config = dict(
    num_hidden_layers=14,
    hidden_size=384,
    num_attention_heads=18,
    num_key_value_heads=18,
    head_dim=32,
    intermediate_size=1024,
    vocab_size=2048,
    hidden_act='swiglu',
    norm='rmsnorm',
    norm_place='pre',
    norm_eps=1e-05,
    positions='rope',
    rope_theta=10000.0,
    rope_fraction=1.0,
    qk_norm=False,
    attn_scale=0.177,
    bias='none',
    tie_word_embeddings=False,
    parallel_block=False,
    init='uniform',
    init_std_qkv=0.0247,
    init_std_o=0.0306,
    init_std_up=0.0353,
    init_std_down=0.0353,
    init_mimetic=0.5,
    optimizer='soap_variant',
    learning_rate=0.012,
    weight_decay=0.0,
    lr_head=0.0133,
    max_grad_norm=0.5,
    warmup_steps=200,
    schedule='wsd',
    decay_fraction=1.0,
    decay_shape='linear',
    final_lr_fraction=0.1,
    batch_tokens=131072,
    max_seq_len=1024,
    doc_mask=True,
    train_tokens=312700000,
    max_steps=2386,
    dataset='wikipedia_en',
)
Each number is 128 + 24 x the weight over its row's rms, rounded and kept within 0 to 255. Layers, rows and columns count from 0. Numbers have three digits each. The size before them is the row's rms in percent of the matrix's.

# o: layer 8 attention output (transposed), 576x384, rms 0.0306, rows 150-191, columns 192-255
# v: layer 8 attention value, 576x384, rms 0.0247, rows 151-191, columns 192-255
# q: layer 8 attention query, 576x384, rms 0.0247, rows 160-218, columns 192-255
# k: layer 8 attention key, 576x384, rms 0.0247, rows 160-217, columns 192-255
o150 091:119113113101105128141198126158129144148138099157101106135151104122105145125148125117193131144143123134130137147115103102156124132118107138120125153097084140130127136144108091139106125152162096
v151 087:088150140136149140190116142114133111115129157155158123120171107133110119107140098091167129113107141146116131148115176121123113068146089125115160073084129118112136165084150168131143161093104122
o151 095:165136145148084112156173121136118071104134094159159108119122126101107110148088139141078184122117085141150124124141099121120164140111146111086142139108155135135084105155148064143125120132156163
v152 081:118136133129100117170130120117160093109092141163142144153158089088111177193144132173111126111128105151135147133100155158129127163152116096104147106140141117139136123127139106106126136117131177
o152 094:145131128127102103137132115085096152125149099095102164134126166130102114128083140120131160132127159092159107122122148088144112139111105138139130112117150124127133125165141114140131108105137088
v153 082:108159166070157093156107141093092106106107139131128162138172132069146089101153127119135129086141079162166119138154143127177114108178136133150103179141144086148112139137110137136130074120091112
o153 088:146108103156115137101194141133105153082142137110081096147159191141130133095094125134115140135107106125117146149123124134104148125108117116138116118096112131122115157167119150084101134141149107
v154 085:090156104130131103115101135087112102143106109142147120137161156126101113116103128167155142127117118120133105146130155159111114137130099091148112116067125140124122098174101098136122103131139143
o154 096:147111127153108109123196149134141125140112154119131106144178111131125153143119129135129097124126114118125108138152117161143140087139197156081147101145105127128142121159170112108119129152110135
v155 079:130136117121130119150126134129091103124111097143135096166131152111176076168143129151124125118112144117115135095113148133112152048126098156131113161154164165107142129139144140045132125139156155
o155 091:114159088124137135141105105128165154147121126144121129088085164167153136140095104147146102153113136152123159118130143159118121150100097078144147169100117150140094088108104108198163145152156171
v156 086:105176183096149198157132118151115111078152110117104123095134105119121123080132152077114166144130142160155111132121093121117110112153142173143148089114150131095139146116127123096131120142136135
o156 095:139112119144143093105146112141108095129119155101139136119175174151108142138107137138145067109119095119137161130152121081146113103129094112121155168128141103139088152125113119098101129148096115
v157 095:134149177180130114108113135089137109119094099129185115099064096137076152145105134116125172120109100122133156133118148107139105142141071098169124124139145131126159140112135105165141100140127126
o157 106:178105123122124087139106100143133173142143142146152174118143142106128135110113127128140097152109129133165113078098128154105084164104153127089092102117118121161143116122138119115159109097099104
v158 089:126185115134112096131167119101153116118072090122127178136133156142149139141130069122152173154083135153086182129155139104137110115117137132130146121159070098138138113104125125114098143130163166
o158 098:111076140115141159133137116131168107105161121107140083126136116085075129150116092132102118186153098119126126151136145132104094108104123077098098134137162108172136102119110107125162114137127133
v159 081:149128124131134121136111115092109088089100169105135107126139117102113118152134147147085140162133101087173096117103135169105107138107128178138143130135152145117139142121151088090145120123108158
o159 088:124087120135081105099156130135112133168146130181110175130096155117124122146130159126144144152117169159139145115099118116106145134145149123134113151085102115143132113143121100122116098149100129
q160 078:137069084105122104147136127143166121124120094115137125099141085142145145102122159151100125103143125174163144162161127146110147172119171173102149139138150124103122118156124106156103132154129143
k160 075:099143158119138145111119154096132162144144163149103138143155138112082137138127130182116162082089113138076110104133084079142129159114121138139178135155107093163126110108147140153156131144166142
q161 085:104093076174113137162147128105123153158148110139184146105149100163129101124130173165110079155112169171131109108130117144143129092130133138107118136153095148133114150084121134065102133138127123
k161 085:120130108073165105104113090138115091105113128142168118157141180146119115116128108133101115137159130126135131076118113121148125160150171154150123082070098152075185113127132143126148110113112131
q162 089:116125131147145108164152108133107124156149097097135142109109114114117088147112146100126098134102145136099139139181090119130125117153126154122163123126128125098109092136162133082155086140091159
k162 083:127133100138173116123112142120141111142113126110143067111152140125164130086119114156137143174145099151102135093112122161136141123155143150115063126112124149159185184115125104139130119112133116
q163 089:130128118133137158173130140174090143076108092112138171120114185122135120099137085136106119150136120162150127158130167160094145101106147150135097106127155093134098130130113176135125105093106115
k163 082:104144089135150114127161113123147099178123087130122099104105134096151123126145136148143112092140120125123122160136101125124149136120110138162114130148120096120103165181157138147152158101174111
q164 106:118131086156125133142131110148116116115113125122137167127067135119103142181146110160126112157104128134109149140099148109088105147135097095136173116121142102119102153113087149097131123128143133
k164 094:126163114152128134080127146101128059169119127102105092133147109164145135114077136145151135132144140071102146104084155110105144095128159130129136149148133139152123148140143159133126120122128150
q165 104:047155081138151105130148096128086135165156131146111093138156132085127115130145138136146182103119146140134124127108086115092139116155121159145175123138134094125166145134100126135143140101128148
k165 099:116083153116123112075175115130137114106133150064127133133113114124137104096116140142104123148126096136121140076130165114101109116127133173149097138108105065121150143098138108126184132123129167
q166 103:118138125142185152164122090137099120131088179094139086130107128120132078108142120144140131090110135171139103118147121114095114125145105164148117139103141129148077124135176119164139149113114104
k166 096:121101125177136103136154103095120190115123139122136118123107132135124113157165130144092124133110107151165099132106155125125161086122146162096098145137176124161097123168156098165147174113130171
q167 110:104111146115122110122156110132062119158120150137156071163132142092126108095138106154157120119103151169129094100146134172116144152179130119149125114155154108127116133116138112133135113107126125
k167 108:163103134115113166063151107096125088114114142142104105142124148180117096118122153136110125120123115139124130120154136141126106131172161160101144099134169125106126124122123103155121162091114146
q168 103:108158132126100096131115108130142065138131158114114146149176139112075135183116144129129087111136115125094133137134105132183107149155085100108142139147175096133149137080127115141133118123136110
k168 101:133121100165102116127106064145130128133121135095115143140089129172087135159121149072111143142164125098154165150129075067128092111133113150130148138115165093100122094130120161123130160183162133
q169 101:106129118127118156132150092116126109142128145122115110093185156108128092101157132126171149100157173139134131134123133144175118113142172119135147109136110098128134177116133142136154128137109156
k169 091:168149140111144176101113138098147129114098160108174115123182153116141097101128091135168158132116156125119150066103103124104097119097114124162130091118084114102126145106087139128152145119075142
q170 096:128128156113153179145077142143124156179099130146108150136115119112120153103142134125115121152140182107098113080112112169112110127163160175147179102183131127131128133105105156154153129107152132
k170 099:173159126115156134120093129125149089135154099109154119165153145121202110117089084177096131125152122118132136126170155159146114177160145113101107117126149166123155101149098096177130140159138127
q171 102:117127109170115123181118150099149098083118100148120138110098165132104129139122095130123123133119124085158122101094115124155147139109110138139114162144108158150124118135083134138160134123098115
k171 105:111091125165153134192115152123126102117111142117078165109171120147156108126119133176121111120091158126134119112119148164131171115175101139147123172123120146150093127127112095149144140092071150
q172 103:144087125171124088141121095107098153123142100135152133103161138120144136134155109100138152132109128167118151107132139156129137165086124154129150099140139128130132112157160121138135101116097108
k172 096:124150150100161163149111153100142120137134120159118115097100088131135177145096099138132113112091141137123148126106139110131136156128111124137131083170104138121141107111091145140128143146109095
q173 099:090114131118146118171123161137122156115133097129119115086158177103127156157117123084165138140145136101114123154098112135149089091164118160148154140165113127153146105133108116122101133155156101
k173 096:127161134143124119107135129095114155101102145118135086091093151194082131123085146145171097148113165088142090155103117110109124122131198137146148121166146130101122154125127156134141076119132117
q174 105:185113141103134132109139111106076114167168120111129151121121117135145124119107104141129131148127139140087132131171081175164111106100154101148103093158165146159148110185153140136118102110121141
k174 103:142145148112133121157127134133104136125167134139151119131070091129147157169175086154105126136157123144155105121124165139188130082124116115145129098117123133116151139118123125148181137114127105
q175 102:136159092130101133172105136102117130127111111125145165116171134120132107114105144117122129128110153115109122139109132086089126124103131123154167110070151099132094131131135148083169133113148105
k175 099:145143173135104155094135128135108127107095126118148119164165134095124124101106106090085130097152132131158113103135161128129122138150142133154109110125146115126100122128146161136155180134136106
q176 085:153132136098153197132058111137095126075153124165126088151156152138165155104141147132126154107147133102125112176088141129131153153139162106145137124117071128120129111131118163146157143130139122
k176 080:158132140106115160133042084185129121126151118120114124145167135153115139152133135131114149102127102165130165144149096122093096116151123154128118135144116142148143139156168177110120137124112179
q177 086:144156112145107140089138149128095094089133188151086152106113102090138176121153085134088109130088118148101102135113119116121149121128118137158172127156109093086108152133151129155168104099163124
k177 072:115143172131088130145141071149117089142135085155106109119094147059101164114163090119107123139126111131119128132141154111117132140104111127153140118170123124128143095138125108127149093127114127
q178 080:152122128148123156120129144097100145128098147127117178114150146129150175119118149152128192093110115132150128161110190172113144128102097083115099156145111166135133098131135153089165140106104138
k178 078:115154069116167133124168124195137117144133100133108119127141109128139129158141125127089112109108151114129133125138149184137124056131146126116143092073150118136128104109120084145103163144088153
q179 091:126142151113102112077088158199119147109166120119103161114130115194133163125085169125141162152106106128124114134168131190105098137108115147145143151126134142126165127122115104105154144142133136
k179 085:121178111149128140172091109150135145117141103135098113122130124103117138123188139091114097104112155114144128141142116105170151127110133129147148116115163138127071086203158176113089129134101102
q180 100:201114148162134127139104146125119147106072163080121148125128117139113084078137129115068136134145089111125150127153130137106117123121154094138123128094091121103167150106115131132145155134113127
k180 095:138132149125136121107116142144115127133167110165147141138097143076114125163180112133128137125176139143082121174117138122083140158135119129138151129155109140127146117151103142123117122122133093
q181 094:098119145120131184171151138138124129119140129128098142088096161139078138180144119128130079132138150115133113118123093112123109141101125108121148103120108140140094111098114146123123108134138082
k181 090:092156112152092121118133146097077107158130117154113151160167141118132164129134139100129129116125122133147141126142178099149107120180111161114138102127087116121146151125147114133102120100176128
q182 097:207162131128140136130133146143093148109111101135138128123149122119153114130088166092154150160106141169115170132126139159133146151084111108084103116100142108100138133149143114109091131136139084
k182 106:118128133113115131138108125131126147147143166126126124147117102118124179099163133164124146123164112134118101178179129154155197144168167133185133121147097136145103126143124085161078156131125119
q183 105:176123094160121140129136105163122119148132112105168126134098131110114139147095100095113185115161163171125174095109148143111129126115049132094170074089114171146120148152137114089098135143135107
k183 099:111125106118128113109112144136097099093176150121095139163104080078091183136143115105131137094152150090166091143136160140109125128150098112117085136123113144121185157098083145148110120123150116
q184 109:142167140134077133137102150130170093170166132118142132127143156086150122097151085094198103140114089136112142141128143172153142113184138130141109114092119105134130140153122118146123105103132120
k184 105:089143152122099119120102110134124121176178088120103143156133162133105121139050150096121115159130100141147131151086089109095108141149144127090139162104134118085120160163169161107143125113154114
q185 105:133151103111139119155105093140108149133100092079138149144113143135158138106152137112141142151126136145085116154134148127108112113117100139091116092114102137161168116123109127135103106124159112
k185 098:140131136130142140157096142133163154084159128116099148089111112091084171140106124129135097121130161123092091199134190172081130129122102121074083116106126197114134146153127133157110108129137149
q186 102:148182104157100140140130120111134126129138090140131149148140097116125102115122145148127102128184160153123098136126107159122077129124165130115135144150116123165128145106085124101153151133127114
k186 092:140134113121123127119144163099146103092159159156113098115127100137121107057147112084168171132151163124161129121135129121115091134132164107122117159148085114104136091118126115105104157139131102
q187 104:136146136119144144101151181084127098159091144136115113117139121113102155077123128093185120164116083126122165106137125175125130174143109123126138142107085121100148093154140122150096135117113109
k187 098:109122143140163141100147113126154142131145134147130124173128097097115133132124111077168141154101068148153145135082188086159123131117153112138109129152132119181158153117149097122116159151124140
q188 103:113132118134128124070108092105108151179159105111126068140156143107137134119166120122115122108115121116151139087086102094128119136105127106137131132097123112101119174140166155138134116095122092
k188 097:157149150105113141153108125148110184110159106140146112148090159119161176167094142100088140138147140101172124128112131119162138131109139156112142137098113119144119138160118150124132139153118091
q189 101:129079119153092083110154115121109172129159149149177157150100121144121138131153112094089130165149147129118154116121142072147162103117106142135125171135148138129145151130096138149101149124143122
k189 105:115086128101116111115148114088110130130138103189121152124118130139115148139145159075108095149094116083130177126117133065148127157092100089130136160135154133098148125118103138140131122099120139
q190 099:106133095090088108124121178144143147190190156177153086154146136090113133106128122118096132118119092151128145151179100135139097159096130138162136088133163103166135080138140116132137145147160159
k190 106:141077085094107090159106115176129150139132097180161112147121150129118132137109147137087126178126092134153124074115102120100143159086128132111115128118118139147109112087167136169134106120099135
q191 106:152132118154121133112150218119108095149130109173154132112133135077149094112193089108113137120136120140149091118140128079085111153117128178121145148108138126184164082122152110082116148128147135
k191 102:156134138184120122134168138096085106132132106143129141111127143085149105117129123154136131086083113112155092131124129096133146110128139131119188130132146140154151090095098096155071140107120131
v160 082:134148123120140145127123114083180159137134111108149150152140130106092078150079157114137152112109124108130145116142118114123130141165135160144102137087101118116151189140161137192151117152143104
o160 096:110164127124121113123131171158136132119111162131122096156140121150121130088175142089122133146133098160112094143116135093138096141111110118108146165110135149145122094138080143083140144118160104
v161 088:155103158105123074129146118104160079143135159100094181159123134110110090135122120171124150111139089083091122113115122085129126106151090124076152130147118127109151149107149157113143136134150121
o161 099:091118079082102145114078135150078138094134115156164091131149114157110124135105127123140128108153150108175160124187112132154108140097146090183149145177121118109127139167108113106135131130127115
v162 088:118174179091100158121136106105160175079133125148133082122143162109154166120159111157102109140087123137137201153139124137099128145099113148168172120124137121124139116158161104120119157130121104
o162 100:158152106173133114117125099112101140138143140090131114126141075164157120126107127144168081117118155137113064105111108090162140101171129123071103114112136109113121133105096171107164138124114134
v163 081:129117131147105089131164079132105139097131151127211142100086117091113185114131122077141150114132069159142140112142142155145134140113141123148092136163146123148156136121123127136108154101119130
o163 094:161167126132157151141131182123170136152117094100091129118154149120146100142116149154118117117097151126153091090144183125134164140135103153166174093119136136129132117072114168115160114139100091
v164 085:126155125113127122155141142144114160123091093161146116107173160131173102147099140084125115153136160133072116178133104164124130105136159111075102138111137115112130090123164133131148109121149131
o164 104:144094112148154122104103093128130141146153154106095158125146147140122157150148135176141163149089142133138112135137149122130157097118144119134118124148091147130130144104122100105173125112131131
v165 078:151125174127139142097134128117093143132108107138088116132111123122130157090134158107132134092142113119128144130127144123104107127107148125128134108134140126148118123126156147145116118141133144
o165 093:093090138133126120125110092128129084139143141093083117108186118161097154127113094137150120157098163086097120136124109141143119164160148135132106127136113146123086168174088080126120148125140141
v166 088:131112085095123150126157134153162126135139140106142105113147154068138143132131108135094106142170136113142110115101163068115127122135158106102127110144127130111148109149136120118147147186091092
o166 103:127132148139126116150082126105126132078113104162117116112086106153132114121148145130138120146166167129123167130118135164115128129122108105135116132145122162090074149118113131104112138079161147
v167 085:102098070125119109073104145110117130129123126128114121118135126140098128094105121102126141139140119108114087116096117092125144153156128127113152121100096137119142101135139152140102107097135146
o167 100:144113199133145138157150103167134117117109120157104126104147143134120141098140130155107143116134108110145169120116110175131120128128112109141088136131158133084120144118094079174106125150113124
v168 086:121112134116116172140100100174152139123133111098075148117102143159149123140128147090136179120164084176134112141121148121127135152128107097164119118158110083102096137095149152135108125113159123
o168 097:156113130126086072111158156089081147131130167149106125101138099125121100118125123144098127162157186109089147101137103141138150115120139126105139161140129158166109059186119142145152134131157152
v169 084:125157156152157117143116148119153098112115122086119197127138053119116121124144107147136120111117117183133145108125142115124122164138108119154125152130153106138091100105120127168128120089115151
o169 097:110088136107132136096118124120127186143174119157126068123125152142136164147095152101145141139151122096132116140121130119124132079119111111061160168119111111099128157183138123121137135138113090
v170 080:121134134090131136133103131107186156176113135117120107134128131094111103152099166112114151118136153125134128133103124103151120158141119069118165140132097140146123129068090119126131090125131137
o170 095:128089114139143123128119092121084089064120118174135159173179198095136175144180089119141092153170136103113159145127103120110131108143121179132078102092147106107105176118126152156126139106082105
v171 082:159087119141149127070127145163151129152081156128086144122175111128102142127135128182154097116126147113101118118087112135112147131125106111100110169128154156067151128123114149118165134109141135
o171 095:117131141142139113156121198086107131116121105137134143107094119136140133151139150095110121096140115114192141113140155133108135121164116161131100115117103118142176112168106063116115149133085119
v172 083:073133100121092122129092160134138158151137112182141129126091138105109135132148088132140129115125156123147129094145130105114143113086155127111154070129113146138092115154132152109089125087094081
o172 095:129150109119139120097140111090108150116087132079137097084137120151148147144133155130131144139128096129143161141123142096127141133148131137192092139138172148122121110125116102126156118159136119
v173 082:101125132153168113127124118104112149111104086108135142110114147135148160146172149112116154143125086086133137121163120149124101103135112165125131128129102148141135099172106118141132128147154140
o173 099:111138138123093096113093133114142119154128150161126116163176123098109148097095088129130105126133160149112150136092105161141137121147108171151133141105149129165139170090095120105116119122114140
v174 090:151117152119138104106174182083137125127128152160181116107123127134138156109131111145131149127112148133147120123145116121160132139155087107153140191130136124117106127115121113140146182133131105
o174 100:122181098123113161156099136179141124162146181079084165132121132155127123148174121127120152152170100146085196163099108130118121085133164129125101125153152113118168132126159188106114104156159159
v175 078:156152086130099132120165162148171131149137140149102144138091135110122148115148135089135155102095127144102087126125143125140144104090095123121107085129140110145123119170110110132146140158159152
o175 096:132130128146145130174141104103106120113163104151148105122131095134149149183137142142126096151132117104155188160125129142177101147131108108144123133123138134125149114120139141112104085120115094
v176 078:130106124131111130143097113129137098129137159146128133150178121128088134095150090146089089107128076095127173122113114114126150113151092102094118153158100109123109148143138174119121126095124135
o176 091:100151154152144141145138139096103143116141115169102133149104145116149103143116194082142175176166181132128107140129097125117119131169118153130106109071133133099106113106152124131129138174123090
v177 081:130140104086101115105143130099171093132057154112148197110120141139089120112119125125166117154111129127115120123117147132088106131162165144177134159144075116110118135126136146114085136111132104
o177 097:090134147149155156159126118141093176124127131130119108126167143142147114151109177152109157117100124140091164128107094132131165161099111140122081102137123116146093088159162109169153128145114129
v178 086:178123115107141127132140118124121147131140160146153091105146110116116145130128138128133089201139152151115151169169148147170125181149171114128150123099166124128149129128182106145107126167124132
o178 097:091148148138149122121101131127187094095151119134147101092126144136155109123121100135110158067130131116138114113123165105130099074133080154115094124135141101137131149108127151089163113081148166
v179 085:139159097102141090150123140171090060140118140127125138168147127120137134073125118165135156104144111167120126106119100178105145156144117126161147125115151134078173138119121141119146165134158167
o179 103:131095155134139112150145132098152156153132137125138138101120175149083154171099104158145128138161123082115171128133136093111121063123103130096092120146118105136128187151141082094132120131126139
v180 086:144125109137158170128145155136183122167127157148142117133132159150167085153119156128113112131095115175139076128147133151135117114159115139108119134137127105162171138134109136097147153123112160
o180 103:139122124128123122152102121134126143116119085160172151094086089143112107128108107174114124159167131125105099162119133125110127108084105128123150104138111139177109169139147131138152084172141097
v181 079:111115115126114148136109181131126117162129141145129142103147114174120172099139135115100163138129150113094100153083106089142145139173076156100156147148104116152141150122147145085070102100115148
o181 096:127171140140094130131157121116125139132141142091113135133134125055147129105162088131138110137187108115105143132149140176139114100146126111106101102157086117091120128123104114134109164178137107
v182 081:086146100171127110148089137164127139160166148160128109130133125128112104140087160128148127105140101179117140091143128148124122183081118132133133160123147137099177147148114116118125150104126166
o182 100:164127115178142145132184141133122131118097087098131179154119119131133148126168101111093148147134171094114112168106115107172149120169142133143108101151109128159135117105132130121149097139104087
v183 080:081082123149112116163136126130127162113110102157144180138120091129141113124153119136130128147100125097166135154189134149138113076119096132102144088107114079149126118122096128148137092123152164
o183 098:094159156106150095136146083127093110144095091100130101119120168092138162131094100126090154147176125120139129102099135133092169183104135100126148121141156198133096127152110114154121094136117121
v184 088:111108096120140170154176116077106130121108092139142156177137136156078119114145130132174084148154110140072099128122081124126132155125098136098135139139136112184140138133166107109138103149139110
o184 102:135160134148098131166084063140148138125138140130106098141140124113116134185137123109080157080123146101181122111120151148116099125144156119162153152159136150052133162113115141132136110120103120
v185 081:118101098120138176096100138123109108120081126113130106151142105147103176109156130133100118169106128153163165119124162123136143077158132127085126141119143105145139158141138117096137132102103117
o185 099:120192138108122085159159169112142130128159118105138157137141184095116099119075108079117182127143149138078158123089137116122091139146101149150148111086129159124125111119123192143104142154135125
v186 078:167123114137140128109121139146126122118099152094155120143107160153146147067114141117091148106126126120156149116134126126140102151155163123142125151102158138153126142154165136132125104170140130
o186 100:072135141181106139157166112141157134142137150130122130121158121114099100178167143127135103122113140192075102167136128146133097110075106124121130110138100089150112167128128080100136141136100141
v187 080:094117094153119137143142147156099094138158112146134151117150136119150068137113174130136139114109131099105097111119115139159127112110129135122079084101146134144096146088117132145147159115133132
o187 098:157108170117136160102087088098146110105116178101140101138117119131116155108155110162126137128152135131146122128116116114098183123134144077154141151160104113124156102165194096175137110100136137
v188 085:145130158156124136106109123098073158154119123121120121136107107138129127106158102127144171074131107167127109154183131117119134102115114144110139111106099131118107118152131169191118146108158138
o188 101:098111122140154122120158153149115127131146143111138129110131110123126113139084115129142113154111087125136119148125110118141092095139129111137130138117123129118170112126131099075091122147107138
v189 078:116162110087117160113080098165120161111150134153110144173103072112137156120085106113078111138142082165143154121119121151122099137122122144103152121151123102104096158140128142099127132133124104
o189 090:125140159189108076142126154114191125078109107136122098145118141130112131110133155091135150133114178127144158095145136089107136150126154144120130118109134151137187076104117126113090150146120103
v190 084:068155156135166135148124141142117147131096122114102093153129165159149120145120153145154130155156174157094114136128146131143114142074125137141142140108120118134170159154136131088143136139102113
o190 102:166094118128067112157187160139136117116172115161145129135154113125099166143127119107119136105112094132122078126120129144107138116177126107132132093150143139117102083095103132122126132124121149
v191 085:103107116133114132146130133087126126131163126118160136135113163104119162165133122118149133122118096110142097126127104130137151136138111153157141142105134105134145139112120111153132154129114142
o191 095:183190119119120089118073104134124090101093129108130179142138138107175107142162117119119122090146159146109159144107111155081115132147129140146123103104161149116116128166115170112130139159111132
q192 106:117109094068130124129178115156125148117096117092127144174146141126136153103105124126160114146138142147140106109116125141175143137135101110167133115107130123086159112065169116122099108105149098
k192 089:091110160139085161093115136070144165168149135134191103117104106171175129102152090137156080156116133146077105108132113113162119107139162138096136131129133178098097123137127114081118133125122126
q193 088:146146103093142107169138077112124117088111131152150163132142131151182114106106068174178124164118153118144099140133114107104102155142131119159125122098138142110125139099169126175122123122118139
k193 089:122117191133072129134077137091143148094153109084164188148098120103121121128126135107113123153092119116167131126123143146138117122126130114097176128129100167178115113104152106110125051114166145
q194 095:174114120122140135147146102102110123093091147153122100143154088101120120148165147157137138132100128121141144099116123106122190132118107113126112105150111151090078119078120130109156119081166111
k194 090:108162142133145115122178109146127124104139119127112120151132149081124132134081087139168132118147141166140130166134146114136142111140099104143125121151077127131113108097160112136157116132168107
q195 098:166154143137149112096158093103141125168093106125085142141134147142126133141149106123123135134137140121114104100107099153132151146140106163133183147157130115143128159138117106109136133133151126
k195 101:126177101158168090068148125174111112132116101134104118160144125096131149140163146094131116079140123168147145100106132104116166130105081081142145093129104094126106108134095109136082129143129149
q196 099:102148129109132135119094157090125121130143160084115123115124135132133094146148106113118157128125118162127116122150120097129102150096127093092131131159097123147146131120110105140134114181115150
k196 106:097096116171114073131132136131129101160141172169167139121116103175104153093134132116121138134106130151157114174118131117124122108111097114096137127096132115118132118115167098113077110114114125
q197 101:185138124126138104116121108111141140134143125155106148139109151125158113110140121111134125122111153174150127136123092101134151140097115176172150077149145181186123119132104125095124110135174126
k197 096:129132170158121136191144089151134097089129130090143098113119127117129113110133124114100099132095083164113161114148075122092153150155116126129155120154115113115091135175147090138116128114127106
q198 095:125158145138162096117139119084098111103156185127140150122147092135091147140147127117130099145116092116122155138151139103131136164157143114154108166098146183103119112128096131162102163140119122
k198 098:141136087123156116114109104119054136169137156151166093126137135158098143118160115137096142126132153175154107152162101163115166095131118120078129157093131142121120097135123149133084181123130115
q199 105:113131106156138137132103090178092160089127112132117128145124134111080136109093139161123089106120156116106127194104134090089127089095125105097128140126111094131131156153127124138149173133118115
k199 096:123129131122139083180147161114115181111156132106147165139103138169128185131131093145125146127181138125132138167126113125095120167154112120105162112139106181149135098058120132126124155112169097
q200 091:139152135129095100116148149101148158120126114168166156135127161119108154151089154128137114128076106123082120152117144171103125133083166088145142162105115112167098157193184124101109123171122138
k200 091:151142151119134142138091128103166106144157133108137147070131121123138121138145135109151137133097096134135120122125153158110112107099150125087162115092151176123144114128096118074077112128147205
q201 097:120101148100096147118117141166099141148152126126128103133120160149092175162116112081120145102124123150113126140162085104111155110136120141170119125129136132144167112110099110097135113138135145
k201 095:104102114114137130113177101112082157120133096145091084111145140150125137130130147132170130107106108117106106198110099104131142100132153124126118171105097150122172134129161148126157130130132071
q202 091:129136095173122149171119159093126168158129095083131139116104142136114125125126172121128152120095145082086145159120168129141102092076119145143125098108137147119167115121110170155144121176134124
k202 102:121159143119107144131079124151158137124153126108145090127089158116147176187119118130151099107166149168120141162156175143103118101143126122139149092166127113108121110174112127125089109143111109
q203 094:134116140181140120114174156124165145117154137120106141109108117150140134133158111126153159118137155119144163117080106127174119184120101125139139103156179133156093093116122125106130147115141126
k203 091:132149104131130106105101104131135154132129153096144129146105099108110160136153091085121141105114114184133168105095116100142136121121107098101095101110128126163142171144160111128148134074094123
q204 098:128115176127122099119120114149119095123108143101115122129137133170172116132171200134089148084105158141125106152104138094150125156134106132119099125124132187131121116145125108084113136160100136
k204 094:114150115145139102170166140106164143110124142103118104114158168116126098161143125114134117141085136129104149148127142117110146103151111138122122141128165108124133079162157080093132099152128170
q205 098:143157109098126064131109154156142164177102149157144156131124146121116106100158145153135146107129120089118173138099120130128138135131139086098107091133148106148114135140134146085106158162101175
k205 098:166143089102139133168139125130114162177132092164156142137146130104116115118106136104114105091132118158112125157095120130114162137112139162126108129098127109147104116113115091088102143157129139
q206 093:114101111104158099170150136155127130119117154132143139154122119129138128157106090149116099101126099128105113150151105140138166136126171144187139105136095174118142147178114098145107120073131148
k206 090:098138171145099154123137173102145114165154167133092096115156119144130139115137131110141170152147135142092095093152163108117116171136119144128136110146126147134136115078122157080163167087167111
q207 099:140177125130171156152120112144170137105139146111163096142080126095143137126104112104147087132126122107104135092138121162154184146156136124123141113139125125110150097138143117096118129145152086
k207 101:108146125149140171132146110142119160129154126092099136115146147083102097158118178160118156115140130099158164160148114116128111168108109075143118189121110138104113099146149137155135113147104149
q208 087:115169125111161122086145089145145109132105107107105145135168128148123137106115117192107134124139121139141116122077094136129159099120098114176155110147139131100141122110124091179118163173126111
k208 101:099123185126138122172106148114155177114175161090120145135096148136165108124128126127100148134108141162123132106102136122142093130167097113137141155131143144139137139155105103137143118140134155
q209 096:147145126124112127085115126108123142067058123114110103160132131102086113129129139183151130146114106135119104163092103104149151157098123175155109095138140135100055139112120155095148135147144132
k209 092:118122129105176086127172172092147131150131115065089161150145132100129155109149126104160129112195149144114181139120145156108138109180113126087108138117139144166097148127145114121144094122156097
q210 094:092126096126131152093087105143102136169140100117123123122120098142106153155166168108132145123099119096121101113080166111088095129118184078121102140098102164112123157160134144121171116096131148
k210 096:126103117115155136130137106121093115139106141128116123149162118131123140135105138099091151080114150133108158152166141171132133164128116157118145150117150114139154112143118160130125142134101108
q211 085:094162133157136112110078091099114117106175135129141137104178127096131156134102143123126150124094125145101171117116105109146133109125127144093136117049112101104105127116137123115106098125125154
k211 092:147138162120120155140139178130153129138104165129106190148147119133127094119100114129128123142103145129128118082105115163116123110125114142138113140133167099170086101122178095158123082122109145
q212 097:092108075108091128088097167141113106123120146119080114123138130127104154097148124102116159134129122172099126159154137081137134087094080136151116152049121101138171136130127131114114120144139159
k212 095:127141171088115161172118129104119121077101133161114129141121161141073124097126169179103119145140119099143116146134144116114136136109104127087172135112146099154117132134135102142141120149120104
q213 089:108124118078115122163106149139142166107117113140110150146152128105129135136064099109104096140130133171149127142141130126104118108142142126097143085109157172111158093105142110148120131128132111
k213 102:112118137103129119108175106115138128117177134109163134114127138124149173148122167141097093108133131159148118179127139124131111160165147096081143131136155154109095115103135125131152129144142116
q214 106:111138114144144084122142110103133142145143127149121156110161143130121110126148129167127105117166109157156067137107138101128145113157097113161152092135156187143149131182071103137094127133102088
k214 108:127081119115064127141138127103092127110117136169105137074139136187152124133167120121063130116110072092116148060125108123101154168081128117139162142170126102119161128127133095167123156131147154
q215 101:094125158133128105117141158108121146101104109141126137154131115155115132127136110117118141097136132144120135168154198143080131154126157097103096120154118110138124146127151151116132123138121136
k215 103:157106107166162129139156133113137086144139095124171160148102113124116157099143127157140065141150149150142138146117107131124093124129121122094075119117122098091070156118143093117101152131145074
q216 102:086126109134111129136126105099120150138133133161137136131162113116127119160126135127137102124116139100154111090110089147108119134106133117071062157090132124091110147156139127108119139078143118
k216 098:136139118132117116096103110113138154129122143093082185107124123106111156137117189126137103114118130168131118132093126159151213128102120125149087149183138134166122096146110125133125108122145125
q217 103:137137136127130143124163112163105058126189108108146130136154131160163074133095122089132120127131163120164123117123111134151107104141130130143160111130132099127171103125144117106144148114091083
k217 097:111158138170153152124120100114128110138109135133148140121146117108176103151117139125156089106137143132144168128118150138187183144101114106115122130148108103151115150124141148124127150137113093
q218 104:098140136102112116161088148161129130157136138162111068117148166110127159137101097148128107125169113095100133103156136165127135142109133143133114157159127115110164116160146101130111145092115156